python train.py --n_layer=9 --norm="layernorm" --bias="all" --decay_shape="linear"
Each number is 500 + 50 x the weight over its row's rms, rounded and kept within 0 to 999. Layers, rows and columns count from 0. Numbers have three digits each. The size before them is the row's rms in percent of the matrix's.

# layer 3 attention key, 192x192, rms 0.0769, rows 145-191, columns 144-191
091:520549507512492581469511494461465505534510507507487462559471534501520443483532420478538486501451495519500537494436391454510465517429472543474573
108:527510516527459518481472491490345513544506521456500472526433539489484512513532450511502495538503508476522481498462425492518479494487489476511467
098:503498507534533540442518472501446529586448501533543454507317579484531472482516364545575474480464533489544533399481413512538479451481428513535533
092:477474493503499462580521541503497463468497522470463518493554554503469485509416511459427506546568511525566452509516601529544477495489531470536472
092:503467491497509586531450491444482479552452506448544441528435471463520527509546339723595428453468482533559484465485404502497502531480456545527471
086:522405527560503473468443496466418521501499486459501496544516492457508464471537514566461497474538476528541553505493401519452469447525500594473455
101:485448516507532604475558512447466519581465478508462498437499584504534479477470529483491480493458477558505468443513457471527459440433459545528536
095:482464510458482497471450489481553498479478494495548556485625483522442520538433500467446457482544488509480522513563599522473464547564513556492477
091:480481501491523416452418473533602485438558467553455496474555416518540468499496497452502462476510468498467558534525527495432479573485461527471488
107:499524477518518483499541515516445500623440565528493520488381598556468499582481505517452501540432434492505505385561515521569483464452496431541536
094:521594511546443461584480516487366563484519516467554494463419486532521512491533470481511539523499439475463521536439488461488499533371499470509474
105:518480489490475458515409538531438482472510514473507494506575506479457491535484567538450513531556466513504513531514561530489479474495542512483440
095:522450473544495445541536513544552441502521514533551500498599455475437485489502552455461458517498476454493501583450518496460518474526579437480459
100:493455475497544516557543500433481417459537471506494470521496528464566492500539475566506519577537539514478533462502335497447426410531487572469525
092:494453484480536534469432421472431481514490440555482518476499457560457545436481573466440481478570476515503527501462464480468528522506484479533526
098:554490513512518471496504473504432493492469447509498538456378541540499530475461569512461492480489505472523499461494417469533496452420506451536556
105:485448494459479528514571496560510457434544430489493453524451485449525502579498451468493486554440569462558489509490535534452458550595561544448608
102:499508416506458425476516473504453448454522522499450484504541435441499533583359497575543518510527548520525522526545507541522517559598560574518455
096:442457572526581560478504478513434536521526516505433486436345491535550547451513468482542537576463469552486427462522395484525506414496480460507560
101:494520479505480470520452514494511495518475487501492540552641467492476488542522503542458487501558506469482533490482563506483490506487517487519459
108:535438452562474394498479451512494438474518516553460490475546454441477498619496500538613542533579559467539531538530485468551498541482521496537463
113:506505499508488463429480532507387491489498524515502475529459516502458455434503468440527480500477505479484499503478501504484470448549552571487496
091:502517451497527540518494482457610505504436500481485484540602482523548489488491541516480546481576513525509510499500563527508558516519465484505522
102:481519439485495441488575499541643480472503449517486506485661421466525511491495502470496512502518530499487524564515589537511486509504484567508509
101:477500479497457478497465485489519518510464524475503498544636439463485493521506474494486499487548496482485574541488563515488526547504500507511403
106:564599507546498544439564451507512480490515562528520596493428517502547474522571380473527547420435524458496453482505426480550591490483556518502527
091:518552531519494361443505461508457536524423464558511554429469587565469531384526441471543549470542537547570492525480443521535536443465489590586466
098:492553533492421443631483505491512536514525473448499499528624449474510489513450580497405455500484474523483565544523626549430501589509463400556470
089:454476416528574553473404524522467523546478427457486506513523479457474479443530507448487453544455491488361485539501531510502475427485447561465415
097:572561500481489461512421552499610581513482477546494530504617508519479507490514480437532506486456492490492542488466601552443487505461477448528524
101:528523464469573618427503536474563487624454481495512520546416508505499519537519480518605529457455508496506498435519482494544487496456464533490541
098:524519503563503506509490502513489490526452472510554527473616449490461516457451508455607500539561558475470476560501624493522524470497510521453486
107:477501522502508373495485448527518540528504481509499485473501556559458551464449430460519473560519465504523527556485571536517471465419524558496506
095:500494535475503472515383503509451509477507412560497453508518513484479507497493491476509501488506476491492527447479499522464392495421517542541458
092:495523513599520464486534508465541543524502512556543556492474513563455484495495515539559481498543445519524529567519587503514548448493428515511509
096:462501510465484481560493520526580527451508440496505519511590461509550449444467599450494473522521500480458464561472595540425486502531503528499502
105:519550507493605514398542525510556545530468529535482515508465549561450522465501435494590505462448415573538494490514443491609495471455458515529580
095:540567474479432518464408479554521501462434517522548548519554507502552499558500465480537548439597521581560469480529565456530550508504424432549504
098:458535493522451418506443486483511484504492539513503411489574452439437440553469478463438480529512495518540543539529632520450529528505516502531447
102:436542506508563577461571548488586535490496569485510509490405514514538484460506474461522477492488459552547462472502456518534521473501427452551561
097:473530488511569575454505527563422426493487517532515466549493491508510434532488420396455528517471605545530523561498460527499522446464549579394549
106:510500489485529569514573453475510499509505472513464521502439521506512500499519521500561497470401522505490451468513440458463442499475478500462588
101:525536456536501551496570451472557538549451504477556515488503495491497516550480513504559495471503518463434545439515548441492527490433506508530509
106:508509464520478432495476520532491473538519509469486505490624469500480486512494490508466513525532516530484582545545556533451533477526475538503404
093:496472513524560550485554511474477476516483467497486504448351557506518471480493484491512519532437483500536412520560445516489536476532529511497557
096:453480448548581533471534570475389459543481567406493525524452533508421525441489528464526466534494500531560478540515429495497493498510440365486545
099:508470459514530512469481456485399462606509510512536535427394562520463544476517422552566528511514499488475444459529363479547519397464475475467437